Part of a small language model's weights: RMSNorm before each block.
Each number is 128 + 24 x the weight over its row's rms, rounded and kept within 0 to 255. Layers, rows and columns count from 0. Numbers have three digits each. The size before them is the row's rms in percent of the matrix's.

# layer 4 MLP up, 192x96, rms 0.0851, rows 94-142, columns 0-95
099:108137137165138129133130109168122109147112138091146103097129107107153135186097074149134143159091116101071097129141104110130135114123140100168106134140140101114175117124131115134134103134107132170128113136112137099076135119153146090080117119070111118147120100114105134116086130097102124145
090:094122112110093094130137122128110133118091103165137118131132124150137104137135139154184181156101142097115094128149148148115168100094154199121131117115106142114123146120073125097173176114098158155118139127102126131124136113137112132103145155166137125137129102118095101108118101169145153145
096:148210091114099112150112103156161100113141148106134145131127105136163154141142132150118104114108107134171126107116127125114147180175138133141166149147123152120139116143093164125105147124169179111142141068149136113156115135121128162111127144144118116164142096126092102093137110110121118155
103:111128114102144140155153103127125157150171108145140147127086159157132172124141174110146159089150139117119132126124124110173142156157080158125122157161152114171102140160125153141069129145155166104136137089172107120176122132141114113134129143134093121138142142091085134130148127161118116148
100:115139107137143155145123159123096109132118163169130132112109142172118135133132120157160104125159112176112115106136129112091157126144169154147110117134162160134114155138128091129126127159127171134166166070119110070125128103189114141122129142123121118158117127151075122157080122104095132129
089:158151146104131127154095131181154141102089137150122118085122057142149101098117151114095135118125118108104128126118150102122144157104112132082146123165138150083107145114134104132137153126118118132162133113110148164184120122098083089156134127132121165135140130115074129102148168116108144136
105:111130179128157132139105134147160113124129100113064141170142144139143109086148160141097118105132136131135110151107171140158147151099158154123168132134133097138140099127115123136167194129086078124135116114171155130082124172133142143091109099135154106125122113138097129136145135144097117130
102:105125091136140129136115165138095084150131122136128106144101108109147137114119131136098105136142116100128096171173142148140102144117116114094105161127099081152127101113151088156123133126120187141157142102122135098125104085130141073116112089100114139121120107097145103098125106117062168136
092:155110111089125144126125119142106091127135148122126088120107152176113134149145157105144112139162197151106143133109132130168148090142145105083126130146138138104072111153095157154126148152130073154110105172154140142151121139142108116155150168151089122146158171138101115135127136136136137156
097:111118130123113102148111147108181141144124147163185148142098140136058126143130116152119126123117111172109146116140136120090151173143178114125158123140155067141144130118112150152097111112135128125143156140139171129134128114126159099128143141140131128123118166106075118158104131160088111080
102:107153179107140133138181140140101180163099135114172155119145143118120106099119090117123162145157144140135110111123166115175115146138171129122130132155110119087149112158138113128086122147109107123117139144136152135139141184148114151155122107114122125151150150121134133132148216140134146101
102:111132139136149127127130133128103141090100107123141132133152169109150128143108135160085161152108058111112133096171141166142158177145163096160142166131092083124110105171139139127113147123109153135082135165130137124129114178108126156137147111155163129126119148131153137153152150118131176119
107:100145073104138126145156109118104090145110098128133114152137179151130140116171171160134123139157157099141168101113156163126130139135121139117182160127128113155167109102098142110116129168102139112188099121139098148138107102114138156128143105108121171109132138079144125128119112140087131147
110:143120112127183137134134131129167110115144117112154098093149078147134125179132178125080135133121106157121120093083132117155150148118153067108142146118115142153126126134118151105162127157136122108114128208126146156123106135110137145130110116102151149148108164116152139154085105118138160137
112:144130107166157138123161078169095133129163115142137127154123112106120119136176114122132120096126103143148154154129145126098139129128106163114186121061116158135117117144131157135150160099149175169120095134111096135172130152095155131113080101123159126134087114135125121121165137103136105133
093:113122167114129148151132134153121135111138129090160095141168145094165158150099136101142114140125147129128141133076133159125131113120139154095121142127068105179118161089118117073142134101134144120127131135132169098100088116128141147095109104120139155116142081138103180143113115109166086116
090:153125136095146101145134120147117130129126156110114144136095118123170116125119133102116127179146167124075110126094161156159130120107152113137125129128116091132104123129137153126148160129041114123070142191105117126134131151122142162100086171124163134129084111134112162140121113133150107129
105:136134163132136148099122127112099133135093123097108125166094156154120139124140124127137141118134090151178169083154141133125098116139123093126130095178163165123152145133117108156123107140115136156134124105131144116093135076126168086131086098125132148135163136099158104129091097068098152115
097:128105144108142102089126120146135161132132158110129138129173129115123152132168142161129125147143123142100142097135078095106141146138122123121139163165141143124149159157151137117106076111159186089116095153131129165117107151090117152122141145143115125154159202178150124122167120103121135150
091:132101116173151150139150105142147107125109144098125091124120185107140122101149118134112128129124116087140128115136127184138152154181116109115102163111118107117120126173124115122151106174085109094120137136090074122127116123120180118112096163141108106121137143174099155089106140130142107156
107:114139088180079110153145179171102162164077117171152111124166105136141099109154114117167164120116112121143122119135127128146149144129132087144169131135108112165115114110118128129144139138148150146087137161101116137112103153108122152122168136136095151110077083132118138152148148132124145121
094:171165151174162118113157108115146134106149115069105162184134150130132107143126133148108117125130157113164134102154158110164139172147095083089165106105134139122138091138124140142155112130124103110125126163099110132121087134093117114137130114110112134164110141148113114132099149175125088150
105:142144111136124082122112142127102125127155135130124110127149094095144147123149104115140130147167140110098104094098128130127117112130060129096151112147096156132128125102143105153100111138104115088169127162128131118189119130063153190160147151081132141140114127164125111135115146164115100103
119:128127099089115108082088105095121161133142146085089125146129154110112151113130156106110124125157155123152117132119142081129099129123148110090134127123130111111128126112102125089134182146109148070141125114112167122127150077096149143132147190135111130106098125065143138154138153101142139131
091:145126124119117123099085134140181089140135102133116144145109119094118162160156108140101133150142139074101139109096154104168146166161150160103122145147073135164105085105143165118158146112095140117098146142161109163125144130113084134139140154119125138125129137120153155125121105151179146153
092:110087159159119108130117173138104126117106096111144135134131089127148152130138135126101101118131118115179178147117134140104135176181134112147128142122130134086143143122107108076180124121156038150136143153160096131115135106156150107125163104120120127129130107116110126130129134163092142121
093:124084132134149126103131130147121160110177111134127106108150133110110133141158151100157081113112164138131130086105092109125145097129117126101115147105175159098115139129116121151128118143109144133163153130123049119171122071110126101148129115158145073093157167129128123150147124115132090124
101:124137157147115160157148138104141147123138142124165144201136128117139137131120119126150153135067141117153147148120135094103157105103131135122106145173121092102114126108159119080163139122104139136105132132133103177097167132079096136101109090126086145123108098137075139147112152144103140109
102:128090120153166172090119089141120156111161112140149119126121141067148101152121093113122116110136116101123148135156113114142097102116157106102131131125171149115122090172112176103115108099144127103115180122092136134153152095109145141141102142143128138087113095173088142123111128103106117152
115:088135120126098094151156146170120147113092131135172119136094151134163149130122120124125140157145140093119157090130191095104112109144131107143123124176138139138150151100132119153113119104150118141140068086157162128130128106117132073126136122143114120087130083101087112115140145095166117133
109:164126125098120107113144139156164144133121107071114053134140106133094136159155111174104132144084101112115081103143089156169133104087129135143091151108144104165117138127121144117115118142101163120132122109145138121122122125138115112162146150110150144144162106142178126139117118139085163140
096:122135141111136159160100131139125123169143124166112137117146117119109095122139159120112080150149188157120106109136137101105104110108081100135130128110124111160167147103098118163126118140123119103147137071123124157148113102140178150123105127108113140147123114176089121079142137133121057147
102:133120090129137102157149098137122112112119132107118145145149128123117131139092130141149141110141098152145116139144117128122124148116135162132097147151113126132164122122169083107107152146139116144129178077116119133110129158116191158166141118094073126145187061119100174102139120119097164120
100:082104139163166136124115130090153158119130113137115115122135185113091111150131119096154124114143113181119103138162092133103138107125159062098113113145120100146117157176141115115149123166135089121112156089129129127097152126128110117157118129120113159075152125145113122094123147090100117106
097:130124147166118120127148122112089157121174146150131131112114163111115130152142108109143158112107114113151107108162157101152118146131163081115144158104163146149138106109090080117135136150130104128149098145165100094145152068120099127179120135162149115171178110094127119118117108094136118117
100:135122136120120108095108165176122117097113154130079142108101113165146180088143145146134099143134111165105130094118165106116139130156137177137100141120110150173140113145131110104151153111119128119087147143131124183100130167112117125154118138133130097115090148165095134172136134164151152100
098:154166139112132168143128143115123115131105112120138147141094106096141139135082100132090118139130092139119132144121154128126133151153153147145149105130125140101098136136131181140122116129120131136132138143103117087168124154090151075122156074148153121149099091128170110215120153125165161129
095:115148124127078176155136126156154130156154163162097170123126085159113099117158116132112148090150159113109136120129144118131153168104124119178097097114129150139137123123143160133138133101125143122075147171158113119124079108123124182128158147157083129138142154138146130126143088139123128161
098:099136119134148115109189148116107158152105080093152130106104110082083101117157156085122125134159161115166124086132126083125122136137139153155076116114125136126132124121146139168118074094111106139131071129146146161138115141157135152125116168129138140109115106133122132137140153098137093130
102:076138114118116117153129110138135137086123112143115170107107119101130146123129110102146161091137186141164119116130094120129121124148158134127096106125119139112100136121120144115118067151137102117118136083175122130165086127111084149124178154164126121132121141146102102060097114165141112136
097:134122162145120102088135137114100151123159140107142129139115130095147129140114103139098099111121166134121099141170100139121100102130126124149098099117161165129115174170088078125135110128135159133132106065122129147111172116105114091114095126121127097169110141140107125116105121098058120094
095:113170156156158150129145088144107170102129124116122087141141115125129151128120119119124127151111130109106117121134103076114151102168136151149172134115086082158144156133125134131142093150159116093129106151168088147142141124130104146124140059104156118165161172169132135148143111145106136106
107:127102127082117131134138130137136143124138133129123168154199152138099143128112142156177164152099134169105110157130122108158097141142160077123139115163161114132150116146162159154139136145127109135097144207105132092124120153122124158121130109105147115139141129128183148143101139098112142106
096:143114110099123152137114145134119100133135137103117114127144143094120165094088132126146169141116088113127122113128133112137095123131161097157099099073163101155144126106129150140121131141090143140102130179140110117151101104174153075112150146094141139109116118111189145067140134095146099142
088:118147142132157091117121167142117132120108131147113062163096119136125176158138163117144124134094111107099130120096118137104103108126148128115146136111150144119138104170113151108113122162094112103099129120201120132135106129117146169117110112148116079095152162153142146148094099177125166128
107:108151119121096109112142104105143164179099104104106146156127126109127156125117136146099069115124147103160102161121139136130150101154122147115144167126094119132148146126152125148192128131125141178145177122114172103140129128139125140123139162081149115110107113192099144154109120118091119153
093:114127139129117134144158114173082110128161148133125131141084113136143152125130126092129116143106152125159142158136150105118151138127156148090129158118149131088153120091180089153152139104098108115175055133099119109144132079165148122163149111143087122091093123101133147144151122112120111121
096:141140078120137148136154137122132105100162168104111138123139117102136104176127113115145090126126137123169162155118107135114171129127113109109153101108126155151138176141162125116169127131133122167101099156146124133102145085119120057095127141126170153139179126138090108108116091156137105139
096:117124131145121121122156139072113164130148115122111111081117147124122107147098150109124128148135144111144160148094163153098101110111094113149141116134090129155119109118161117118100099120092148123134119115101123134143070141157107125105130074091125088164119162143143170078109129109098132069
# layer 4 MLP down (transposed), 192x96, rms 0.0819, rows 94-141, columns 0-95
097:201135125137111097117113098135128113123144104139129118151115119098138112145149113122119165153116146131142139134120128115153131151132141134140170102136154127126085114219101169097144127149103096109157113158159188113129085131133103147164113100111132137152101120108145165089129139157123142146
097:154172187086149141108157142146146118107161133095156138142103125108125145137085143128104173105130140144131145130118139106157099136114123169089128126155097109107120095173124160166120116134177147148124119101141138150095092063097115109121105137114136138122152141112131070157118127129132127113
096:076127121134133158113138091137158125112099162132152147109139116111130119129150165117062141099140073137105126118121113125114114114216137134148148135106128151138142167146121202094142125127182154110119124119132143118153088118139134154103097122151146141114155153111139121145122126132137146155
105:147119122103134142131124148131082146089142116122158128101134140133135104109147110153173108081154134142196131110106123115172136142174132135109090120169149140137132137068143148122084147142145154105115143109147116182142173132148117125145127119126137148101164095134094113129099091099113090138
100:189138139154120103145142126143096141127111153139185167111146108117139158100059149136114137175117126137144112150110096137153107179146195139144129117089120123136166103079167132127115123132133128124168111131163106138130117133155141119089110138134093130107123129158137102145132134142140149153
090:099123180116139142093127112114127146152142076135181097123151128154144142142103124169113106092096093117128118101151113114105128123132123126118166115161150115141127157126110088146124098110099141140120155100181144122138133138126166108116139172136105106183115122158127135169072154162125113157
102:163123142156108096114140075166122139078139129147181134124103112150100137147115090110104119163114148150125121094113106113112135129144087103148104146097093164132135119153135148091148113177159140105110170148124127120164124110101180145164146120108136127170142103150093108124130103153129113121
106:170121140137136098130078159115142093162093130130097169100117118134136129134078185105083101104153118147166142139116150119175118162087139162103134111101160135123123138110103139146161141131135101121109104135117080101119166165114112118079136134150156131107151161140144105135123111148137123137
094:101158145133142160087123122134141146125132151098133144125150111117126141134136110122145156160136114119131105152151134119099151138117125139166127114105064132109086126092128114143126135124091160156081143085130126158066136134161179134074089109140115095146157157161173138147091116157127134148
096:145134165139136121123141137074109106151096127159113091138149155124109119121088103138168135101114143140128155153145159105141097173092116121067112110132116172101143096146125116109149151146132166125152077177168124121124117137105141132157099124147162123096127109111135106115133125175117145171
097:140132133131111086135156149156144082155117129142139158151143144119132167149095114128100163146132121100147116102127110135162088109141130146138071134159082140095082146104159096125139096134123089116167130147148132106184114145076125117096139099153161140131168120138125112109115150116101093136
108:087097142141136150125105094123165104123108058125131105125087137149120142135151133137108153178094102111130096102153117180117139123123100119138123124136128179137141144042140124150121134146133128167104128095133130134133098110129137151149183125159079129138132159122139152141102108136126139123
108:082116135166101166170131108136115142096114146179093106117096118124100104091137120112123107100127131179197144119110132102137110119178127089137087142172159122145138151144129102166117128102142084123124107129123156112116147134114114142156091116107146111110135132085140127110143162136140145146
109:115151185131142082123137129074166116102133072110136112147158084096143130192162148122118134156114108134164130145129131143129127134143117109034129129119095108114130130148140163111112156143124153112127149143135152134131112159161113133114111145122129131141177128110138120161106143136127138161
110:124146112110126111100099121116135181116092158109149112114141134108126147127116150114069112122150088119129124160113115126110112154184099089179139166142122159128121086147138120107188125100143144117073126116078112101156114155126153119127094131091134102151128105149162096130111121130124131107
093:156128105138103144114121088116163095128152141129113118111156083127139097082120135138130102117121102145062138082109108159167125146138105133101139158153155163143154195142098162134136121121181126110131156164144147147149102120154128106156162119126147125152117125148130138147110123168154130159
093:121139141111133158094093123131133129160099157135158115140159125132116110120135138120128174178123123122149134139106135133116134136160107172192105166119132150105129134156131107156180119125142151110175107144163142135148149066070157110125108150150153126144133118102159125186134107163130133113
102:170166119073113113155103092097115111145101118139103151131135142126133090104127099094147101117123181121112112176099141114121137076129146130118158087134088162153147118108139085112109162136139103123112147111118125151136127159131109165151113154086117137130151135109089171104160151129125129102
095:169142133131107130176158120153120115100145106157139167128118173126116125110149104128154159106104143139110119127132115120142132156097105136112085148147124162080132132137139072138106149124180079091103134088066096174137161115117126143112142117143132116111143123121102151154077137130136132109
095:101141143141110119162113150117116131142114113137158164132100099120161139124089163100145128133146123154143074087106128102180080127146135162176144112081132149134140104058119141143121119123137109119107153100176155135087100113149136111146130126111140123139147128126166128135130116182087141126
101:138188159132113157108136144133141119140113169089118115096122121151140122134093145074140108150100113102108080113163072118095104084102127156139137150126129091127148090117149111095133139140129123156102150111138113116148114119120114170163153139141152124126121091174145109169165168144135136120
093:159117162173139149139110084142111112130097123132139171131105093141141126108103123130100141117119146112146150099116120121112117178140120130094147136140126168097099121110118106099113164107131118118073150125166115100134158090121171115114109139108111139121145138090100130092163142109179065160
103:182161117110153137134098135152135164076164138133115171130113156084133128119133135135120125102116133079075147138109109121117140154139121166135114150165146111112113087129147106155149152095142128146125169145090151134152098157138116153154111115140107146081135149121143152118162127102163074116
111:103128171151106099094156151145136164152117124159096099113136137141147135144156121107072113059123113120164145130116137113133133119183164118102146085114111137136079129148104171120157104131127111138153126123092122105145125116119111129083129128111146138153128088117136085152173155110148157120
091:186150106137123121101088099138116148153139120131136144131106110134159134113145121147173090162179165123161117144108122157151145110122094120101162133144096127154171131166119169151113132132165140123096143116127145137106091120113109144163113111137130173088077149138087140137102132166136148110
094:159187124165145129109099157115121102148150090087121119114144127152135159131128147115116121134107132124115145146146114145081112151085143115113126096113155135160160130154147127085092180134108137154073131127118126162107099165108156090129101116130079136144129141144132097100132086122155161153
094:205138109140137134125127128082138103141122138116139086105140096090146130113108114125085172211124111131135113105131107156130130112096104154134134125103112145144134128099144130143105151126111125147105103111113145140130107140073147091135110128090157139179109091114164097122105135140151156121
102:138128101131119120108102125153094130155165124117137082129130113133112100135136166134136103162133111125130113147087153130133152096147134095119120123081155158151113135156123221121144163100139135128151144112143144098199159112111133095118156168113141148147128125118169091140093113138144145138
102:128117183112136136157102161100165150143164059142136117123194109133142130165155138103103101107122127110160121136134110150145127172160103124146110129168143142156112184114162125129135107169109148092145107142147120162125118112131120103162116131091153119097134096134143109103118112134124113098
114:105099139138118101140133135150111149092141198147132123152088168149150100112112125124093142170114164111137175104126154087123118089105125116082152132133143105120119081092118127150129107149155102128143164124120127141169126119126198129121113133136152137149109124114122119115131111082115129077
111:087143083115112130107132088127152141146135126101203117137119129142125110137075111145108149140077119119150144077124131159143108181132127119126130126084118103110141166133117153147130127112135140108093123130148138130130145132117098113103146094154175103170066144145131121143097121164126095140
096:127118103149121125159111136156109172107127146124124148122147137138111135118128106104148195120155138109142115143146107114134159099159143132133120098132090148101134137165095117103118179122142079110143096109146119148097155093127177107120122170141114091094120156125136121177192145099156115152
104:129081113144102103137103106138141142151110091152116145120140123110106114120144116155167173113122114146136086156137140148125149127143152142149091109136183135146146122100109166145134127160127114073186156122117137106105133124151114188107111135110155140131136107128090171141137144094180117171
099:218135133094145083171172114118119157148151124119156099127132102123130127112116135117164121150172132155148136135140131115145114133126094115104154128119142149114122135167145154122126101155104122114132117144111113152186139115118064136133127106140091141116143169123175099111152137179146130128
097:069144105133128170142100100132095083158133085125144134133126108130077120130129151109122131172147114120119120097110135122150141125130115131089115168129130124127131127158131157112162086138136087112122146119158167179108162136124109155139128125150122115159093124170089097155117154108152135192
100:131114171144127120128129161150142114124098153103123107136138129118132090132126121181142120137097156119121072135148129109180156131129082165120125173130135137152144141085128097150110102138160115125136112110169094097125148128099166125133109140115091164119084147109175092109148126162126080158
102:100142160135104163122145146085139120115129147108152129138156122117113098102119136101122107233146146115150111133103162129175121150112161109111113123127136104120093100144130085096079096153125137153150113155141123147118132166122152128159109125138159106149102125107128125131123131074117154104
099:122105122123118130125168083134128141141148120163120095128161149129136129109170084058152091078146111115107137102113138173130110132155162119094153167167173128122085164128103143122120122137105131129104130140137131104129156154112120144168114114096132141155134073134129162104152143126152125153
098:050116103122116077118119120114090112125148099118118147172172146153083132133130117157192107097113121153103136136134147106121136118100155131089124123062141104125111140146151151078116148148104116112125156173144095131122099111128126135104136132126102099157147098120161124132136130127136112135
102:105117115162160092099118165128179160104134068128116108149124141159097122138142115086143103092138117162097157154124143133136150106141106099164130135135142128116119107139117141113126172147121114137114087186125163084100121171107108159167102108131103143124117144116109125146153139132079143141
097:188127126127151146125143113106144095134106132120112134168122100167119096144134154133168135108128133173162123138145087118134111151149136171134106127098128139129136122124103155128125160110122110135142116089091159109173105063115085148164110138096130148186112102116178116099146122116118153132
099:158178123159156106129133132108108083153101149144144148121139106113148121101108106129129160192126162163102114128132146125100117169129141106102154123129097140121136088149119121140086124126150169149108122140137149125093087117105155072121127143134109156140152125100158120112049110115138129141
108:151121131123095121145154113121110128095160165129124142138176088132093129059160135137152069111095118178100156137142118135125174086122145129149168125123104128123131143161122138107106137114122149119149109141149164119158116114153142109154145138167137080098133123133169087133116117147121086131
100:132175137108107108081138110125154134070109107172141130165170145100128156149128129099175140128125153133072161145152163114128168152096118149149109160127103097099164112150143099125132123126137116132133117141186147185117107123130111104158169109137148125117110124111096110133126148130113120134
093:192072127090131137136095132125100104110124103137139123106173104109135126115115137155187097101141148175093144130135102072168109106122162166118110123116132124106147125122115135133101123167147111104138162101104166176105124118148081128122109162126122121127113100102132118121099122109120114130
109:156127167095098139107149100114138105060147114139103100147122127107143123141134114128184164144120105174070127107093109114128143121105135143110097106135085138171118153174108080103117128145097120126103105122103104152148129105097137139144154129121155110125131128156164092115098132120110102148
093:108114075138149102097124137090121143180131080143122075092149162140121090141131111111127154142143102153145104105111156145127148122143122093140141123108112132104149142114115176120128115116157168124101105101112154110112160147129086131103106160123152171132169105156141152162092153153152139127
095:104099086094108140135169154110149156145113159124096070146083112127150134133097161192128109118111138121149070133148139150109112121105130135100111120113153138077158131102093143167127147128144161140109146103127143135157093179147101120101119129085127109138134136133121146129119104142105117152
# layer 4 MLP gate, 192x96, rms 0.0896, rows 95-142, columns 0-95
103:147135123148095127115109103103116174087123117110112082096086157106108133132147115140156118153161105148129153152162108117122118097143063102123101137129159148128111115112153109170147143146117106147161119123092163178124137117121117111089164138137112150129160083169103081127123121110103122139
097:104198151155112158100132114138134135122118195136136118106116126095155131125088170130098146127138134109111148127123134106118146103162118130145141138126122139121161146155136167100093121119173197120133118090123123129128104111124157159101082135166136158110167118130084110096159123111105127136
112:146151141083097131115152119165140121173151120150139136109151139130124078158135106106189105123125147112160103125125094144129112079120105176107115108152141179099089169145131115131133118113135134118141131110100103129155116124112159170110139114170139103130145131135079097120150085146140160100
103:118137148102181139116120129147120156154108131191098153159108140150138120135114102093189163129143126142131135123092145087122145176207143128129130095105131107114104128186108142125131112148120108120115157131129141106118105113135116125135114158148120122138145135107094093082106084148149125134
092:139135168135127108140110084141189125127158119132097101111113135125141179159147110137114140113118104134086157106112085092134178136118093147118132096137107130130103187123109116138175105149117111164155137091137117136136127099093091091118108106115124146141151101138086123088114130156121152144
106:134159133080126120157108152101134101109166121177144163179098144129106143111134157107142143174132135100113143101149102133123160114108138140161114107159121121134113115131122129160088112132140122150083157133112116138120133170143097134157144118150141064113116083149115098139129097174180137128
106:128135134136138109108134141127073142173129143141165077137130096087093107102133143125182157135139134145143101117117110099163108127128127133117070161135187146122094102140124168155129127154133179134151131136119133165143067112158115156155148138134116101117110108118133144122142110134157125171
084:124132164143148184097090124167145161126113093098155072112145119150159151166104152140118128148120128113118134150116097140101136153134121123133152115170066153119110138114126141099127120107113107163081148102112174128120132136162162142131120123149115095124137136183116102143145158166122124161
095:170109093103138121150174171146106133160126147148093097114121125115144153125161123136143104115140151167086128138192139115124118094116142106109161060131097125126144122162139125140144143145127143162144154143133136123169120142140137087168131122132126129181115092116107099106112160133170150144
106:110129165089169090139143121137087116108109127082106144137127138100148109136093164102153154155104132102136133124145166110156111113118133142092121131136123118124105116143129107163117119081085161151128120101115101175088119110149089159084082146166115142151149116171115115129139124102150129088
106:116167163138116129135140158117175141085126087132100148105120172140112123120099114143121110138158125149105152112108122085117157121139144128126126160133168163108127089155094138193105148136118101101160151137183130105132162106114145115164102141131093124119147139170167124112149166144101148127
099:143119113092114127150093144130138166111114123138067134151090120114156164134122124153144159156135143110114134130165162132150102177110103086072103113126078131123094115149092135118132144119088123156130113118135120155139130119105097145150101172129104106202149144119123134125141133148113159151
096:140141103120184128121115156163107125082139134127107099133114104125108053113129108111146131131139162077123123140085143114130113102149145099114133135102055133155141080119117159117132107141111123096137070151131118122146135108131160138134122145125144131130116158149128105141149085098131105077
101:146154127096107092128113126135136140145175139160116141115119143101101175092171151097122109124167126162107144117157088095102110072140130142125151107112140144140133100166129139162111136145176144109135123096130121167162117094160127107141162184153123105110136125122112120138160086103138096135
097:122163125131089086151115118164132128140067126094105133119130122105115156146142185109107128148136088109115132156072147142086127132152137149104133144164117128174133125103124144144130119098144118132105100123120141142125160110182157132096171141178095138121144148110114117119161073146129136107
098:120122160101111144104076122095125139144113120100116114180119121105122085100130166123153164155120156143116116161094105125097123107120124108144134139192108100133138143070163122141121088101103157132139095145135107122090139116095156131119158108129095134153125117147152122155117153159102121076
097:107155129125145074156111159087136146141134119147119147118127078087102152155144129178088160137110153116122147081091118152113124132129117095161118119174109138172124090096107134124123090122141147175101105141114107143115115149108113123130113146173161100128120137129113121126065107136144111121
107:137126153122101128166110106119142113089157115130110116146140125094164134133134085092120161123114125118064083101088086129125165134165059166162105127117150117148134104123140124155106158164120133121131085114117101124121158130095160124099140157134128127168119098125116136137092127151140127090
095:108111100098141139136137129091103090137147164136114101167118116119144141122116121098124143198131137142132148120148141129158121076124130110153142120156180153171135073153130157121126141148139140133112113133094085147151167143109146104129098101134092131131166071125074116119105108104113139146
108:143175084127138095156140124160114107124141129087089134157133175126088119155143142168085139157150118126130117129141131135129111103133116155092091113082092113092124137193136127138112140119134105138131119157163109132144101140115137121115071136131122141165169164167114171152139121122139112146
098:134139112101155103130121143139109138070124135122137138142094136156185132107119097113102120122150157132152118113102072119120098114094080122119157123084087127104184158129097132127111173122084105138084125120137109145135163157144102138150129107154090116116142100143142118118172107108113117105
095:119156114114155126155116119101131131114138149121077153133086125100136127116121162146172146100169144131132149150104102092122141168153122171134098162122102094101139131108112120177121126063119079142110121122140155132107131119135123136145114143180109096084124122128130157125176135130119072153
113:197156103088102126128072154170157134133159135162087148134130121140106116106142113115148126119169157117123111099132105107165133123150129113108155087119152147122085103167079159134134140127129147113157134100133148146150112104132117104164134181149143128150109139114084109122164109131140129117
100:164108126126069076147086172114115128156138134138065115117119104151125141149111117097139136144156117097098112113113158091140110138158157131121123128114104118130159132116127132158135124158125095186133127144150120101125148105148151141132113143121123123109090103126057112175167134142138100095
090:115133094102116121136125097150127138139086126146132152170115142111122130099124141126083102127148128135135135076111159106129128153152148147175146167170129173120099142124092127160141102072126101061155155122148113110150148105130142145130140102143178101126170166140104124116115152130099109108
088:132120136148162151143107163113162120137136095117125097176140097111190123128110131091090131116115128141164149147124144121121168145180119122102143145110101140096132130091157153149169143136099123132125127173158174152094145122126118094095145089069158137127123118134161103122112119145122096129
106:172150101084139149138117129128124098138116129163126157147106146147096113111153142138144152153121102095086115116102141125127138145127109082134138153134116101164124111109175199108148109127077150116094149182106108113148124125103131134134124139128124172120144130166119177163144101139176121111
096:132150139117143138145107094144125176138145125109138140125110160136108131097164135181083121156148162139124098115124118165139088137139172169117107131132099086145136125120170112143140130128111114116153091182145138158139108106131140163148108167140134161157135133112098131118100110081131066100
095:159137161141145119143131105131115151105146169108084114136107154107113116115160106143115099153142176132135152158134110143154146110131133142101143152130124134119098070146130093138120143169123118100120134160111153171156149090123138160137092123127111118150145073153130136091189110175100120089
099:132142095094115118125178112170081139131143160143107107161113112131070123092140115138156126146129159108121147141137150175148110162135149125089126146133098162132126137140120125150116137084123173100134159142155135142179074134151125115135115094145150122182132131124146115117139134131092172093
105:163117109104106167120075144144111127124070138173106132123084093105146116167138120125127147187094140144118122143142127138172157140165088110109088148128119091142116086133129140135095146118090101158098127113125142122107139077110142110105152108179120132121130113144139133090133142108136123116
091:110104127110116113082134135173171121122213132119104117107110098117120104104152148124182171125149148101126122132139106131144112162100089159108106100159148142073110092123119110145140158122111157115092136131128141123145113132124124118150093144144126100156149105180149119136131103141111150156
096:165140111115152130154128116134148094140155151116126127110129127081092151143149127119094153150145135107145160086077121105140117098061118120141127135107095143147094100137117136140115126130086139138098161110121106144172103124090153141117142150094112171116104117129106142155116077174141097168
098:155152106151141124148093139168124171116133161126101148141099136105145142094159083126143179123126133169082148138092095164143112117118119098116157124108125112134156119117171106136108129141130139146113120152167135125158152077149121174139110114107140146157165151103167160102137086138152106136
094:129135107137132106133202133144090136093130127115101130134138094141131151148179140163135127163167108126057148109133166134120149125127107151092159133149119140151158099119111134130109113124125099116141146096075145099155083128127108132143110115128074105168112137146126169151091139142138122146
090:134170101117129126100169097176157171097122159137074134077141116184127128123135097132142121126105115140107119110127128132151124127093107158110145138103133163137148132087131115117132101149118169127110131109107096122122087122121114120103099147184097106156177138105105129117116147132086148096
104:146140080096140106149120103101108143116129131104143123145124153161144134145116107084148132116152141115101118124080068135122120153158168183137138103133093115135126103146126142156056153136109122146111150125106085159129142125094134140128093128103115081173127099148111150119121105173134113135
093:149152108149126094134135113141105094125124107123092145149134166141069116089134133098138115124089117136116097158104102103096130165107108119113110126144129108134124140178111189130076150134141112180096134164123147148106123146116124131124139152173134169185117130126137139164123145118124080144
102:158113111124156126090128156101148172114153100151124147143114155150099096112122057131147144121124144134123118143130113162111128127131149124148172130166167131133101102122137129112140098070081154089165116142134137120096179137097157160105109103150146142130128160148111136110123118097126145077
113:169093110119138156127172167125110155130111145137132125115134113159082106093108142153151136158176131108107149091123156146169125134130134132122095114188168127167115105128143175107095139099150158138160120125114119118158151091110184127156131107142134118141094161149133107171122130133112130122
096:115137079136113157166159153130130155094133110092098134129130121158121091118146103160140108140146119106091085089131061146160109119143135092137131161171107099148131134134099132154148146129130099111172156165119130163125140122131103167102141130127145092136157141139136164131143168153131100094
096:174137134136117131116133133195078150126141141182123108155110097157156110094135147098157126137141152154069122150156144139115147127151164161079158111135144124139153066142140142129147128128132120134126150115095141134155153113103154154185114146159123121144141147111129141128152107146155152148
120:159101095083126120129099116157141105145143187174082153143098087122135114131170132149152134108139164117110101129113117121119116081158131120131127134152177171122116099153130154143107144127149120152131118161113099129151125103114107140136118184161127109118097099122122116154128116134191145098
094:136116121145118135081147153113113131117085145106141091108126104100129089104110127118114103121115197153126187144119115075125162114136144133159099152118123149087111118136109156140104132118105150123137153179083152143140113108143123141124175099146180111112131112119119188117117139102114138120
107:080138139126106141161145113158131119149137162116124105138111143164101130097112154118178115167143129155084193138121124118125114110118081108120129134135149150087084126156090117126136117141133143137143156073115132110116150096168120156128093119125126130128204125116122107110123122083140156108
097:151118118138112149157123175149111159134162151143128085100130128150173077120103118113126137146127113129124094126109132171120087091149092117160134120110162143121105175128140123147138097130118129125130108170121122084114110118136148071115160106100154145140106135091164103162128066117144143145
095:134137110093129100137137139143154122141111121090088152145162156138112074150168162088147115137105130104119134150124113146129180123138125124056134118131119098143128094161154138122168128111125119160124126128150111172122132086104140177099112141116137130127126157114067132165094127137127091098
100:120132135114161113118159164147159087112089124166102118126110163145094112104152130141134074138177153148155150157144155099173147099133147107097104110106162134117113108145098165155122134154171098138151162116143125138093112126163115138126092145138144110147165154174120146123139154122145121150